Weights of a small GPT-style language model, trained from scratch on English Wikipedia.
Architecture: learned positions, biases, tied embeddings.
Each number is 128 + 32 x the weight over the matrix's rms, rounded and kept within 0 to 255. Layers, rows and columns count from 0. Numbers have three digits each.

# layer 2 MLP up, 640x160, rms 0.278, rows 251-338, columns 0-159
138178171144075188103109207096166126108136104068097107087101139086113162130118142155135097148101130106197125116139176137119157065130086129170146099127133149146107152127138127096156148162100118132157095122123094077126120132085146142120165110102192124135144099169141089143103111120146135077098106095157104102148146113169161159108096132131143143145082086113105165164146131127125090145138139129104138100067123139142111088145127183151104105159134150122130155133122099092109082140170146
169118142120142093133125187114075120157165148184156101118175132134119111141109126119123149142145099074128118090126111105128153087117099170143125096145192104107139138125126096097143102168091114106115117120090113134099127169113104122136113142128125145124130111125194131109094139106123168147109093171167139097128137115119173124087139110158102110108132116147149118142173127114144143132149130093132158148121144151146151069138147149120107151175181149131100108101153102088107143134123166
155117176057153111084111142084094128039098097124150072190055131085099122185126147105120144112125163116079203079106129125072139124117114117116159122149138125118097132131138111167080106056152087141089040165200155117122089169141146113099142147122120165097160146135171127093126150112073133122092181160113141140126115170101157179133105123158136097141108121122163083121107079101142162146112127072108162156130214145128102175082163126158144088118075109163076126111102107093086125107208170
142101133171185098094094149130089091115096135154129167148122079138166154133083083137109140140075129191138110102075160122188116151114120079115128074073164133164079135172102163113192153126171162178156092151187106150131206062084174113165163142177194132169095154129089124098070119170167075189035132145136079129046097118087185177176167155143123145083117054174084129114125077124038105127146208079159149170118087113173141133098200177170093082153151127154070101164089169110146114146086145
137091148104123132115129159095101058135088106181133083099083158038099087141147091183146140133116114127137142180120109106179131152102163142127131118109165145144146129142101154112139148151035152064143072193088089112126109115182116174107160060084093183105144204124083100064156182187155110077114082148113141160145111139167124189101112179141122126140148190142120131169109171109125148137124120154127155122186107124118064217114130185136108160135193182161090156129122092136123139115158125
112145130196113127168081134133101090087079107113099148100101074100154106145149155113149136167090132078137127106102199143151093144064151140069086202209071099102160128158139116122157098118141097126142134163094100079101151095149139119082064135158171118175144140156172140108071094121140146136133114151146183155131128184125123164148164086107114109140088048079191095102117170089189122128208096146099104124109124080150176140116113145110151163137133198141160078180127119063126112099166103
119105149103133136097167167156146160176107123109119129144111067096156139136117125135087131113152150154095119163117128130118139148123119133175133150119110153146091108146135082135073076125155118137138120164139139106118123122150105098137132163139126146158115134122161190113113168121157101130090151157125133159169140126137098116145128152116136111109095093151114185123157151089188147155157142141127152111135117164144150155116136153126144118140129147105166083138102125154162103139135096
150165156084150081145153119134165127125135127105118103156128156112133138104105109076124143107145160122096149132108117132114093153103118176127104108113129102108120084085123138114118100129166104100120130167138155144181105104169145116125112090114150172155095100113152152085066126129140129131134130125117162161136174106094120133136138142144083127175108134134099151140164097121123080083151099166122094067100127159125111138138111082181115102178107128127142158126136153178124187150158095
097169108131118099115093152093118167112150135141128116101130164122137116089117134131138089106123161103119143115123148085129138150143148096143112138113115128111137134119112127120132139148105134137136138139148100131094134141078123113102124134121139128145139111101111092152162113119130101129116112081122106116141147150119138112142100104106143096129158112108126091111091119143111104136133118108134133183081120099109118131117144151109129121125130112151141149131122137126115125107080170
116146169136148150155149170060159152163109124155112114069103175100142150114165135109144092161115127094131090083138083146133130130105129156144137164158129117191118096175165187066093119125114040135121169120122180162124172070133129147104195073162104068151104105163129144132150092117207164201111075104150108130087065098096151061082151163157083132081140168105083162113177149103130127132116041065186158116143132115150115103097135124134102132148115122187168186109136047112089056081184112
103100156131138140101163148129134114140102071120109126138168107177111092057125146122135147136153151176158131146172169179140138129170112104128178068141082165116133079095149063066148111093155115145149131166139104137116135080070144107157146115139134121133145104105152153144173074146101145111161139110119094132151146153106138086152191101136089144053093162104138056126088107157128166149178123143137164105127153162113114127138134128127132081097098111038169142154153121108134152125102131
118108140128090086126123155068160108173102089142105143133102111113129159114118098151160188150112140117098152147131133096088175130134148136160166162099121104142140143065131119142137108155036137142143117145106106117113166181105090144061037132125122142107137041125123101127194164109161111146112093105115138143133185155155107168141113114137159132169154091127134106165161165126077196128104206148123115199161121074139102115125133124084166117125197120093120131148089127097177135174112120
097139104124114098123116140118180093154136126125127070108068106142103161085163105098088129048073088131115116181086205171215099114126119113215113128129141135138164159150101124090223114196152135137100160083132149102155214149147120163112073155138091170169099087123097061144163146125096099160104134100080114155119101055128093148146084156162134129080072074159196158110197211148044160076128141128184102095149147112148155153146167152127134054198117139108155159142119075085112198113106151
067170140169138177117176124175015077142104181135116147133143138117112144136157137131177129055114146152146125165091133112058157167130113115099139102123212174093171076094128091179173135104078158133195148119119171136119117188155144131184110149125143102117213149131119157101147090166129129155151161142152103117144115132081116084135119135118127070125115193144109170077105092112187211116139115114212150124164112142138091111065180202084189135085133099182182102130091077016118068118060091
096095139210107205072128127137073081094122098098194128125154053141216108126083127161065105098036134147116131170080126114075151162134116058178107157150155152146140152128138166121182147098143092135163093095092097171179189148132113153162103066160176115137166150117097164071041145072154137148115133130143172031127141140162200137156100125141117104121088127159183073120090117157185080117118127101122165111137135158143125119105187131120122145103057112153191088106121103061085129197181150
079095090107142126114111104116141065168194061148083109179125102116132074083081095142059072149079128110144093116136159064158143155183178143159087113087172088178087170121137119151090115144115111082158132117118102129196194113111123156134102153177175180207142190182100174071108113136087140201153170165180096086146082107163108126154118176144116096125098162148183150131145218139083131157165129117146131113182125102140159110116163119065101158119103142157103116185146112138109101089157187
121111103115151101156092141103140114099160133100160112136140108126068158133142112133107091107139178121110125192137124136124146149125062117114090136100093117140090114159083084116160140129121102138100120178145157123141085154110116113116084136159142176148152159166074103121157143128161115145123118168168106135122134118089149088152074094136112125122116090120147136123114163078108201125078137078146125113146081120130119124117219170165108150144145185104084135159072069126159129116132115
133179123099105158134109109121129128159029111112195077129133128171184128095205116098080185129090143171081146125055160157102129097156187124093158100188100183074115107147070118144064150201064060174193210142110171167064130089103088135139106125065099044179140125130047109118117066140104143054172105123151153061164141190108147052124108221110192128134161129067148163092118154117087132074077140164140105182054154215169136149111155115135143129170154108148212184133085158166153111165156177
160126172168091105058106175165098128118101123074141098182131119121103164104181172100147141179134151109110134151153156085137108136099087136146162127135168161122110141099148111065196138097107102193170053123111127100115155145145124146164116177147047102124149190145145145136155149090179064126150190081155163136078153144104166118133074133175073196132075030150071122139128108122121111143130108152165131140084059106103161179170180130075145090113095145108142193113147091132113150143160150
125114175132098107128146145051111129119110127142172155183135118116140047128124148135106163138139134107133123158085142174127153169163152145172081121144147118129090155173052178110086082153143095097078132092172168156140151113077105159174117170170163142124159164098111079132188194145079100145162114132127111152087107097152138169113102107109114139146137147120140084122060097104128114087179112129189121170083077087111135097116050168120176139084148145112105111213122132122118140151146097
141097134202106082134177142128152149134069052141093147116148136150129091108154105174137119161127130112119137140097110137137138161148087143136178119136146116136077134118075160104145121156153103152149080081085122139128108111142117151167108125108136120144147121116121104123169140143134111131133142115192131169111116136156077126135168147102098173161094173150174108152110134095111113086081156108142148179199123124170126116152073105089155187108138066130180142190096130139114175116194097
153134150155187141111119111126072121177063122158169099163153144112162079132124160110064171132139131053160174120215127123123155167100141114168185105085109134242154125169133112080147160101132146125112101136157095165054166073126131184128159218093131145094130089142153086132093076121140170133130120127051137195091142100135125136146159145153110159102064141127102168117169120135120135151113150147109047127151166099139139114107121122102152101072220094166122176113118101129146075163100115
129130143166105090069159099153087068113166194099097119173096147162155171190103114075176104156167133155131163113099147109153130139171156154133109128105103121122101111153146095164148124237121118071143124146109107117163142147086096118128147139148097135091155188116090141107117209122197132130118140178173068146158152138094132151155182109171097117110129110116188137120164134104137136104118115131135153145120126090173104112121103092141147083139080133135139090116109133085107129117148157
116142099104136145171137145126179178110108140155150155101134128111131139142145133147147130156097132105146093099140175096191159137119116177123155116172147158129094117118110148101141123126133158130099130124078128106109134146141117134107133143110143149137124133147156116101162130116128148107129128110150106152126127113143116162139119125147135134156115162105084080129144137146134130153134144139136119106090161169147135124090113140180107132098157144181121159163122136129152112123114094
095140156133130066131157144115120179150163066169125056089144130147139140139195143151136099130130189179157136109146095140095135132187166101144118103136222110144119157086131072166126078151094125137121106112128155136130103175156103089120148140154143164122122140113156087124157104111112140133139128151147141119182152184105148150131144118126118075096128076122110083123147185083120085203144098144122124128133032088115142143130092101082159070147160138106048151123134148110142166110056117
095110185086151162153184089131118133116120124159088155110164116138155123083111122126041156137089109144179099156193103096129096154110050198251179114092120137157114151055109122165188093133191091136097196117058159125174150178066150144121115156140141085141163184145079081130105119095141133172118106159196107160136105155079161129127098171102119124143069117120146128069131217202113147137147133127139101151160066109128156118127139132160059179133093136148111205133050045222179121108159199
103103135101144143141111089103130110096101101136069090219100140090183071115140135143159166161161138105095100167136129112124164077122064157159150134104100146113124186079104151088149183133126098127068140105139158131071182128080112164096112126161150078153130119100115142105166178172155134106110123091124068115127141150120165142113114139119128088155123147137141194132147097090063170137118121131176142167147076136119118139116151115201166155104178109099114104166183153076099165176145137
113098108107163183075138133083105161128071132141144125140149066167138166176121132119149109126128159151080143140118168100163112115144184151188109152074130126076094123126131132101100145151127180123145115089084084089074186103177151111158120157123122130075160106100120115152163116138144109140163193107136167092147091131122081136098092132129144115168102120127170153109104109091176108070147154127133135148182055211146111118156079074137079154129102147182136123133100149079102111133117130
068110072149188140126201101096081104100066151050119181134133135129083079108100058065095154133157144173124203118147052121134175159142149130135104143151132182185156079141073107076187111132149119102121135080108170131143108114153181131052088173071147178109126152163065142134068121122081124111113075172122170123103148072095161150101134147119120147146109111125122137113175183108118110137106156113159140129135155208088134132165199036084123118101112139129125169201122144150178094096145111
142098130142119187133168110179136106131153160166191095100118128145117139115116149161128134130191099124125133120136135156175084142114124188155076142105096130071108110154141076126139106115118102121138108116087152113091066116104118143153105147154056172131145099132142091145134150124105106145113152061124142064145138111166075144137165152158136127156119137171166136120127106129140171079130116088129112125133118103141110183154114148098064127144135107132134134168103104104186114151121123
128096188143152094152147161130125133150146152131088094128147065177156179096130097122118141137121117118080122122095116143083111062124080108139130081180107121193143110121117083101152140173131098139139131221151110136088134091131099116085103169135067090131115221174153142130105098155119109088095200226164094185094090171099190121142130157094108167098047072140147137118145040205114112068125101072155102147045192167125103120035128087175150133135130110166102127121128085094092125159096170
081140144134165137090130137103134181099123127210112130117174065103118151147108135093085172070120130127134046151106099106096148092114164093144177193157162165115114148200124138174157084125130148128120162115141109156140171140182057085122175107159107218093120155112172124152146190094161181168130084097100118084117105188089191116096060141161086108103134107125127104184104133122130156155104103089052154127169128061145112157122088166151117141116121116152093133151101082132147085117083207
118165192172143196162152079104073136134115133150086135125114107112039156099095163104113167169105220196129149158108135114119071183170158087136159112131109106098196138067220141137153135089100096104103100084174163148126098062138153122149176133119139160187182088111145102093059165118104129144123127146131134114164169170170158101142166111142191100133167043176162139167167065129086156122186080145158091114143151136152109125113121120160161147052141143117073139116121129144154114162121137
082080075181115087177117081146135094092126092113183073145121125141117129067110116111143066085112153181166089107184134115115084162122089125076131086155131140104080166142083187137139076124128157170191121158112150137126120158145170077067153202071047096112107087164114150124199152106098155213129099074100118121127142131152137126031126161146077142105157146073119155176214098097139081089105173148177075194136126148116117092190157157151069119127161109094084151124168109145139119147124178
146090180176122125095146125107124127149197188130137124143158016119159111119122115112058113108084098171082122133169134171126086108149118142161217151079117084110139156124118059096165129126089070084166152150185150132162136169095082125159230138083185123127183068075139124105141187133128088174114112108139162057123145175127123086138166166155131058116102159110176122161069146140095160109150118114124152142128177135108111122118162107208093101040047119105060119145106183156126094100053172
158126161071162122131092146147168140154076108168115161148095182105099123060082119188136117162136143127136161148080135125191108120078180175127120117110142132145120154116147147156125125100186100124156128105132129099118120121111079097200169135085118122131135181112121181148134103127173192138119069119179115149144150130134096131120072155139109167177047139182114121106114114172076100150109085053092119168167146119123119103176168122091163115102101100113068139208102157100104162114158144
104134152068086143127137172125058154110164142104116177158171182102121103049145162191077104129116098099159128135177114127158103158147132083198119104082139135102121178052122093130139058157116120142157169116117140167138120128129150170101187114110064128123187140124119131121205154061117076120129084108150162103108132151123110130169149121090115133202094128167094093052096137169128102155085144149107133089115100153108134152189169125094125138117133110094151126156105065161157090151124127
109127144141080047071127177114089158114114145147184080141107108121136145147131122096145119097094189111072052068167148127117169139072074098109168122135139194169122135041113072130209111082088104129111120157139157052124152135087141189136119135100087128169148120148112128141103146112102101182115149117123158203057114103126105153060141088200120117133069129110142118120155095157090150214137066121117124151124174112146141190169206128128102134151066155115156189136130116172208097108090129
152107163157127160158121121095080167147093104152102089147098124067097113095168144125209137161092101078040185090148116137097192140143120131111076049159127154208103150176058151134129121204036081085171178165169139139183091101088150141158068105124121191155103141139130108105133114118091094127121192143177129051097154108097116092139134158172105106150154075106088085076144157144116102127074134112181111125141141117139146138099123184104082086168126111169120073204166136174131133099103127
133100128153089097124166085149115103091109155074192154155084092137123115147067057155131083037094110113116118095120104093132100065139092082153148121099136116165129071117174130106134181176158126134108150137151073090078168147132201171145087131175141206228139140118123072063082115123150124089067072175180153088124124148144194132166109132162132137149127107195143194106104139143051118112200128168148143120138099104167128140091083117149076106097200091197140163161072138114105122108140156
123108123150215219117146142142106130116061162153140161204158164110127150085087130174131184146109163114143204126137102060118134186154108082209083122145106107136130142125166156202137013137089129162099084106071065119155112122086119154167143229114119157167223124141183166128065143146096036094121119145155126114079162117156137180172136131067098169115105098120100150164073171116116168099117079118206122086097096162107083141135119153106176115098160154149061152204098123174164151170105115
131162141126103105103142096057118160143123155116117144189176187172185130096086081095119123168145120149131187113103187106128132214113137155083124142161151052113000131098139143179144150087144117113136123078095065156182146137124109128116099141050154091138101049112129134165106154116165148149137117085175100116159100098113121185120146131138062122130112135117140130140119186149139169145107082148119150172156155186133134149169097110209076109084141076122130102200138134200098123124087065
133144117087117105155166179081078123082111179175083103186189105121161136089159077123104105141104075140163140160131098182143160131145138141104140129146157096131133149175132057074090105093134176101118184119089104168152181098099174097121146168143131097153109177109121174067095163142093098175091140171191144137067157150079147104147087131064108082112164142148104167100137127135136052118124134103075128099114111129119174164074078141127186192140182157118177110139134141056035091206125126
105160116114116096117155128119078150138103093136162139111149079128130101151109112139135146159156119125132142119102127141126137120124126108138075143133135141138134148110130087168108113122127161123129141151153142179147115122092096128130126172117146168094135130115121117141095123130114147123113128140089118140122100129131096111120147119123164102084068140154125163149133126156151132162149155121129105103136151143142135145136134114145163128140161144135109096137141159145128119106100120
141124163075159110101196190075189152109166083175127053119178100103144078109169027097090145159172109117129111146121099086137132088090106126173134113140126157160139109111117101175087146118150060204152170193131100167082149147078156155135153174096089093040081097102053097198121144107120156129116143149136132144146094088103122088163130172115111100043154158078141149138141156117090129097106111148138174194198137175118155145080128146195136134146137143127145171103129089134118057159125162
086166124171093120092147120160116096175149211093085153139094113203201075210178093095034106143126120089215134135141130116119109129135121057089112068089130122154137115143097143155175153167129205110107169067117129125109197083119129180173097153207128128141094079102106161092145178100101084083133170140148107107111166207115137072159180140041132125192152166093209182109173157086175093080116162090104120173096144175147107103172087141147125143100121163107135130132093123097145127110086162
131165095156141200105100196103152127089134069124064112073048171075131109168090160123137181194114098128163145086111099069183129098087162174194170127166153163122063074090171146104074106074084077146119111145158148069075067171112058160143140134126123176092139077133095173157180125137135173215161118171188152136174118125140133105109147183201120107126100058189086123116132083143143144103180134115091144090118113127110032172067168162154087139144079137139123110175137083167139173136100135
068144099107078189127153124128175080110157149088183119209151109108173179113125092139131137121155127100140097142155120157149161139139114095049095174086161192137146178132164123085088140141208138133135075115099156123141130115121171133132143153106127090153123107107120129132104093143103169196105122096084178059148081124174094109085139119133113120160147105173161162154143132153175107133130108071120071137093121085092094161076153106157163075115135117080139126152103097108156064103081188
115170127130133165120128121140144105114119135188085090134135158166134102113059151132161090172132146105147140105129137113151125114085120147132108187117182127129083112147091105136131145096146106139127163187162210109122181094102133113078115141145147147154096112177107187091114065146095133128136204114149190128103113180116127109155141076087118081197132065140162133109117163166116156138111116105108175162111105121086168111100150131170127168128108094099130138151118139111111116077121181
064145123153126194153141139145152047154163086128123158213148122137123083077131124119182122094125104101149140151147110071135153127124171134070122170136120135091101161145110123153143151125143089104104113159106109141172142066125144124106083124113099164145118137160124166132104105127147132127084128142119114144114146073153171051146132175145135132138123102106079119093102190090153130130127096147136168125096016120192095172112122180143162098095138169113116056179148164133119121056079144
155144192163085123111097146130129162172032108158120186086084131117187099105080176084087126117057125111100118131125103067138098127129163133211142112132172134167042104107135126116126102160112175120146127145168066159068125134121148131182175142157137169160091205127131136133110150155118123081113135151182114181146128106116147157157180143070151129150154157081114161098150118105178120109074123121144107133100138150164101172156046102144117164166160148118108127140152125093098181092043107
152135127158059109149157137163170110141129145128099177112084116132129133111125095162111111120092118111162141105131162098154089109152112115145097151148103096157189116162119115167135172169139135136141147113099145193115134155119096135115104125120088105137074142096086148110120100135135103140120130149161152078112141127142148080148087099142131098126083116103167161158158099152126142157131158142114109164112184149183160137153126135100155126155116075147097122135149088099150095192148110
169171138129090165084127170086140140144146111117073153129127090105095104113111112120162137131094148117146138101143133122135119189150116113103089157079114133136129071164070108125072137144118137153117159147200120106130103125128058130146143094132149131102149142145121100088112102139137079090112131132111085126139150159117168172151134114147072138154150105143086125138133139139122117131076164150141124143124113120137101105105162158096095106096125108159144188150120135109152123152080111
146128126102098124181132127125145114109110110106124167148109086190111106072180094096115134078120097132095178140104146108113128106215141152121198165103140204055146139140152063113123135149145110109118135157113126074127171173159169124134106102132134169073125108131129170149172172177048136096083165122059081085146168149138118064171099120110122122103069110122167096114122158120143072065168139108162139110099149160125145102151174144159124107069132139160092158092107161112141127179087132
127103148155116130119128149118117142139115126071101112145119119105079111134107106088114143083106103122116158150105090145175085091113170100127125120106136164114088149136149140154146128148157147155168087083092136127132091106160156136102149114135107179141078114134125158158119139099168100174148154140160102121098113152131158093155125144137091165145148099120151137135129124112112163094119144128083140151071120150113131101136100134123167125167116160121105109136114163136140117102106152
083155135151158127093146149144140148126107165137110077114154115145148147095109090155135188110072121118126134082178170157094139125078115179230087179154141145231171183152162179146184136176092183137106142079081131149081167061045110094143126126119131130138141117108095168112112126109091073066120127153139124098184133113109144061132140138123085127068153174174173157109150108175205113124129105091132165132114123142159110116134098154078144173149180121153151057124131148132150086139168075
152124146114126089134147084086193173091091141128126130124152120116110182152132082215178168154111132184162087090153131113140158148091170139114128107092144166103179082152159118213148110163118108137137138169125140119167093108116158180126186120106071123112164110156127133178066098111124139098131092135175179076164103133112148125166096067126149127155082135147099129081103187113161144101099092101108112109141123136107089094163121122102142144088114137145099142142060120076129113067141074
051135140150124131148197173105136135148172144148118188180118107118161133174136176111126108123117132128114184103062171143122116121126137143113135127094150108131070123137092151097181105152174149161071088147138132113090170103141089114087099127124090092155091176184108124125126129111126146125060139142168097169155162172099119146143132167160101127143157160079104054138073125164189133133116203137095146146138110146155130172163146144152136139121118108097128093141081171187073113084096142
072093156118108114146178134154155123109150153098187156129111149112151059165155167103116102145140128041111168148110119097089147229139140123057115143137076173164117176134159129154204124184141123194141108099148078135153135098107158186119103101104138148106140065149155122112160093130156153112071063119099181070109083169111165192174143139122151146173068101165138115137097186138101160087207023097124138148145169108160150150138126167102090166081130104130140151148143147094124155152074172
123179138071108136156080185131135097120175144122057126133118052086095101113121184099044129110118159132143068172084142130160114162126125099091063162144166138126137129112098153122084119054125100118185091174112120145148146119127163117153081135076154092178150151120103147092071167153162082180119127081115093155104127097138176151148104143134041172162110106126175145157118092122142113113168111130117172097141098171154170181166184144144127170126154115102198130092147136138137147121158175
142185074179103103137116122103093108093142103134172139233108111158120131132098148120129117127117179148125171176143156082176201117129182114131127110068135099138172113147117136127148108103155090144165133065194168101141123119138137106146134110135185153150133102171121120083099085149137112144124071098111171126181148112072179141140142148085135182109123084109103109148119097090096050132110073096154094141091138108129115116112124121145117143149147155131090135118133140141133167139127120
142108149110126164149170153099098104062100138200145085125097177136106155181155132109153116101193096080085084126126168090163128131126180176176160140106144153139134118149129088105086132062131101096160155112131062117141128050135099132094125168129132111139092095134129171218128140112052135151071116196149200155137126144123148156119190126171117139135087062112109193122166114100142129168135057131101092115076143168151136107099140145124126165133151175083143150109128122162155147100166125
119100113135146120157134144110113132125098111134170117122112128136169146094141095129107129177119122142110089099107119106167108112075144171134130139129121163134114149137104111124129125132109121151169117124117086116145098092112100149115094132152146121132115164112115104089113144106140164130145091122101114098126150110119165138134124132158178113105124120131126116115129109133074134091109141094123133122140108146131157075125143152126091118144141126146172153126124086172124138193135158
102105089110122097139179130161182141182146147131167127135061119083162131126121119102142114155126139200127117098126133160148172140111138130132145146105119123116133126117113098161137109167109215086146183175138103139108099115157125124153163142177178108137151146169086093137141082118144135175125131091045076127176138158127132144115058160143161146108102155081135134086124128087128085113144144196146123115126128106147186157137171077157108136105075113071198132144098086055163118228192100
090150155120095161119183074130149116161155183120140158130126071149051102117139119148089121117102083139119159160122159148092150153111199213149104095099163144165155105171176130136111138072068114069072050109184141202136080114153069117129121119133152079123078084091110055102134145112174131156106086142089195154130150132176068097115190155142117136096111129135141109109158171141178197166128217104133175130166146123172175098118120118225127172110107162068094130110140102113107138166062124
084122093175093134152116127150133074146094162129138100097123168083155112119147116135158178179138094147088105102092086144102053083104101094094108093180153171176115177126130122105103122122115111157134129112092178135160108167143092133139099098134102124099120160165127113133148145090133165171156138116106142088157165101131135142175071082113143111218121105112144109128131134150097093122121151147082127128102076108153145128099123127174116198107160140125179122167118126105150116128126120
162087137115097158138126143133124134141133110139095129140096148061115076072150152077147067149135111140141135121124116133135136144158125124125174130121143114119175145152105155099160139077141163115148160078108158088131171088079147087102148188133133164093132146129156137092091133106109120104088121109133160139072097122136126095084149129173084088145123154122123146148164154129129111130089132126092145115080122162073112142095114090122133137120142119121113157127089143128162143150161153
157132160128179116161118080115107093048122136120125171174101121153197136147092093139107192127103135120135132137103146180062146161094086174180157161099116155145109141165138177104134111198118131142143094128130137082117157086163174120134089117123163121109088096182111145134146138130102154175102110122063158110179089120167151197084116143105102113127136111069203068086059120103131123112124147093077069165114141124116125148154137112168105166122135178163120111169125060090130082109109168
109109133179128155140117182081150103106102061116150132147092166083144116186184164111100149087149141116131133111126115108125176094164137102103159134110138116123105114147129108128136146197123114103122177115209104147196169170090171108127072197154199227136151152111151083070108079155144121191152115090101143094145110162138119149119121082138138153168118145105147096206162184112146117113101082145178122142110117089140146097107102186162139114124104106156015147103107154105153155181078152
096105110071174165156173109166141153110166114131183134184106156144183126121135109044085131105138129092140051111110108133165130087165117103118138184130125174181142075117142111101140099178111105152098052092152099100127116125094075176097133092124141129119157209129145033091162092111169166170117122135142150072048108105068123122114113160137149142146116060078184135147131128171180166085142107116132170097135121120058124135109183148069118170159069225102123082171137084154092113182175182
106150150149092127142175106079093163092059078104104129125114131119154175077146098150106057075166109158142110155157086115133173136169160150120155143111100158125080134061098159153173158088140098097040130124149174097139128164104192171137164133134139116139124120201134128084140178145138108117128131126168118111098149149136130109117172119192124109115112189142112045190157125157093155087135078137131137154158135124134120053143124122082115159085189096109157143172141067143150087134078135
126153205162109094153140153126115121084126109140136182182133113148123167122161110161082111083092163119132093119136143114104153098163124181172148128127135113106120138154144090118131118103093126156104131167169142105112140170071100152141135119061138129123136119155082118102184136111101134150093182168159131118149126167088118178163153099142177059078128171141128030098115126094146176182126115074071161028153132109133100129106117176111157140135129173147112122146113109160084133116102128
114138102131185173088162121109150125136096116124135078097118118098105084129138097156212148137133140115146140149136128124158102108102173157077087085165168160162089114154151071105137125190134119128090158134166145205109133094131084097162133091099148083082145140151070094139182166083154082128139119151180081081160139144166148160083110155143134107180156132108083122153077134125132110129115142160115071167138161126125073181134117140126108110141165101177076107176111154107158108124123158
187104094210129084100161132156118142153088130125161152180121136126096100144090136144148088153120043162133057084167101139124139153131105127122175152163110157184108130120098119090119102047153089139134170072118198114113134168115127093126102147192143118123126119097103080146156145139156118076140140038147127109132135133126143151115105163136115091076103163138135099150117050160123154116125127142185162152104191124165085103125157110082057114158143122052151132146125128120135100174095107
087141177100105099123062188140061076060137224133113112097086091155197081140112135147131111108176159105099108141098120125112121099089108136111212153111144148133124118103157151071203098125192115170179172111087145101129140140092087208150159113085100093153135089110110099150097157143044180106167156119075076099180104114090117154135120128127132160107111113161112177161090159137152143051161116120154125126113077145203164179102158179180131164076109091172125098127134164105134102164105143
155095131154132124174162152122172186141072119165087104134127132134157104150084172195037143159094171126128124162142160177132102136162132165162124118092185076143076126131118143159146138166155081147150152102176168162125230102146176115080084137123069166117132090117141122094129143100133077168104129158183067095083110122147176146074156179076063151113165161115118114049132101108158121152121118145118150156109133162141164105092107149165124074065093089149072122154100189064116101125140106
115128115120156137140152115117155144117129142103144176188118099168107132113146128143137077159103102117148131147072144107117139142131148116075117105126152133121086096114138037108091193131142110127147103186129154107149127124140107157132164130134132057164145116156102114131176122141151106124103150152155100173124080059127133114118129111101147163180103084121144141125123158113140152127130065164118183129094122158102145143052126110090147131128142150143152089122102170102093176107164128
085177139153119143150103138132111163079100145123131191131126155074115107174109105118109141090164130104165123103164152116110183184129129120129100164144147098101160066179102152144088082128164100133138109084179158101117111180128074064121123180180162134192166122074121080150167132189099099125135102124149171113152148142139142177096126138137116096167077096145134140166089136136113091087121127132147121128137088099176136138140119093108124154156113155123085131158101106184143107164162132
181129093170114115160161121094127216124114161078130087162096117131183079116061082080159135033089081134065103147097108103118115083094136190185085054126157137168098182122127195148121121127110194111130176153213144109068186117160120146199178168128061142159100200112143193092105152149094103179153085115178141090105171136149109074191178128109164172050136148099112156080155185091127092050096163102101113126153164125144192053078128075184138144146119122132088170124065106105086111086093173
106124117081138147136138146056140055132180065149162172091156141089086157148201147152073095175149191162190089119143115144116156200097110056185110110156161143151086155113147137140076132102071095149131134073127125137120082086085121150116161076139106161129144109131076107138124167128139157130057084089109159118143136135115084102149084214181065063104102095169123094084106128157165146124075119124120097127112136154116133142153170126094115122078142140114131127133090135170091141152089134
106160161123115137110124152125142127121109125129110083142103130102124179134180112127171147147195107161093077167076213147087185094166093171139128096127145145169096148140060076114099114156119038138136188173128171146146123084100133177205110136096127138154097166085162112085123175171087163100125144197168094159121179168132176135121128142070174100130075066155109143133070122111176140069157116178174102126134111127112125155161138133143088103112110045139079137182047078098126210100106151
116139150099184112194146127100133170140121114162139132175129083169122124173130135156199133178114100167222100170098091119078105167104161154139142110133187096153114036108167153154116140166110092119136126161107094142105093106065110018124115100125099144131073099162084148108152111092176115092133145179089133137086156071143138130128190164156090103103117079115127089139212105118155130168156149068123130140073088163127144111130189101169140040128085106115129167102205100122100075063151134
097117126080132082178063115072135113103090162150201093069138146176115067128186155141132061158112241071152178132120163113156177083174083092161104158195057124000161155123096193156097107099104077170223112078090127088154151117061104132084180155083134089175129145104055151108148119142121158112104147104120144013156079169131098132084138121099139181164102100055120089116140152113161139127083120159170088145071141091177072190125175108106159224179084161126212191150137144105105130132112124
088155147176087137166175080074074166113153066172125092115108082149076206132161139143100119042125150120129195136142144136128173117120173123112069116185134090101128114106141090084145083134143139087120066163140110126157100156160129173109139142152149136044054193135128128081095110142147141134138174101138129109095154145163120163145205134137096119127159153058161133114149156107104117118152163101143138141098144088125081136099094161136142147128218099181118180149153078107110148090099094
185125127127089104194100132168128102139116149082135142102063148147106108135111097077109077125168139153108108102122143081092116108116132141124093094112133203158151146101150103173155095178125154133143104130136154082097151115131163132134122137125133135149132139111095070122126059164134187128087115085090146145093162175134172105129102121138115140088110104168153151109035130146143178101111090091127097117160136127105115090180187089180186165136179111123097141116078130102161132145117133
136110116190086081136105121134166113116156164136170126099207135090172115086136157142155120102116170122161073117147112087133078075114160154112149107176117123179140142198192154070121128089155155063151098102090139105187158129108118137116165173126199129191125145146145120105121144145148120115069099134112127110114134081073124100124087139115084127070197153041057131053148144182098145198177098116128127203090090142122126076130146146226137119141120161141130173125059159131065202133147174
125126167088110160137137136090165082069091121110131070184119114050067200125132091072101156142146137102127162121133120084106185101074108116162037140001156105138125129154125176128112198142146145056161134117134115116169116147158114125113083142123091115169123135142084186111089142138093130113096158176111136109139097140088137145131167128127109154177188125100162132105118201114149107121157160039055112179112171064132139118128150131140175082100121191139119134142116173172154140091092090
107079142196072115135196081124160092161126143064155119113153087158107140114129178115065138162199112124128132176123169116118102145131059112198146153123121173145128106151145126053118170138069117188148057176118128136114118140163083098157124103127154183149128189129081083147169154095147102098124082114171156157157096127112151100147094140100172125143164104117097157111105118142100118117147101154103174124143082131135158123113132135152140130127098054099172116110111067129185173180153108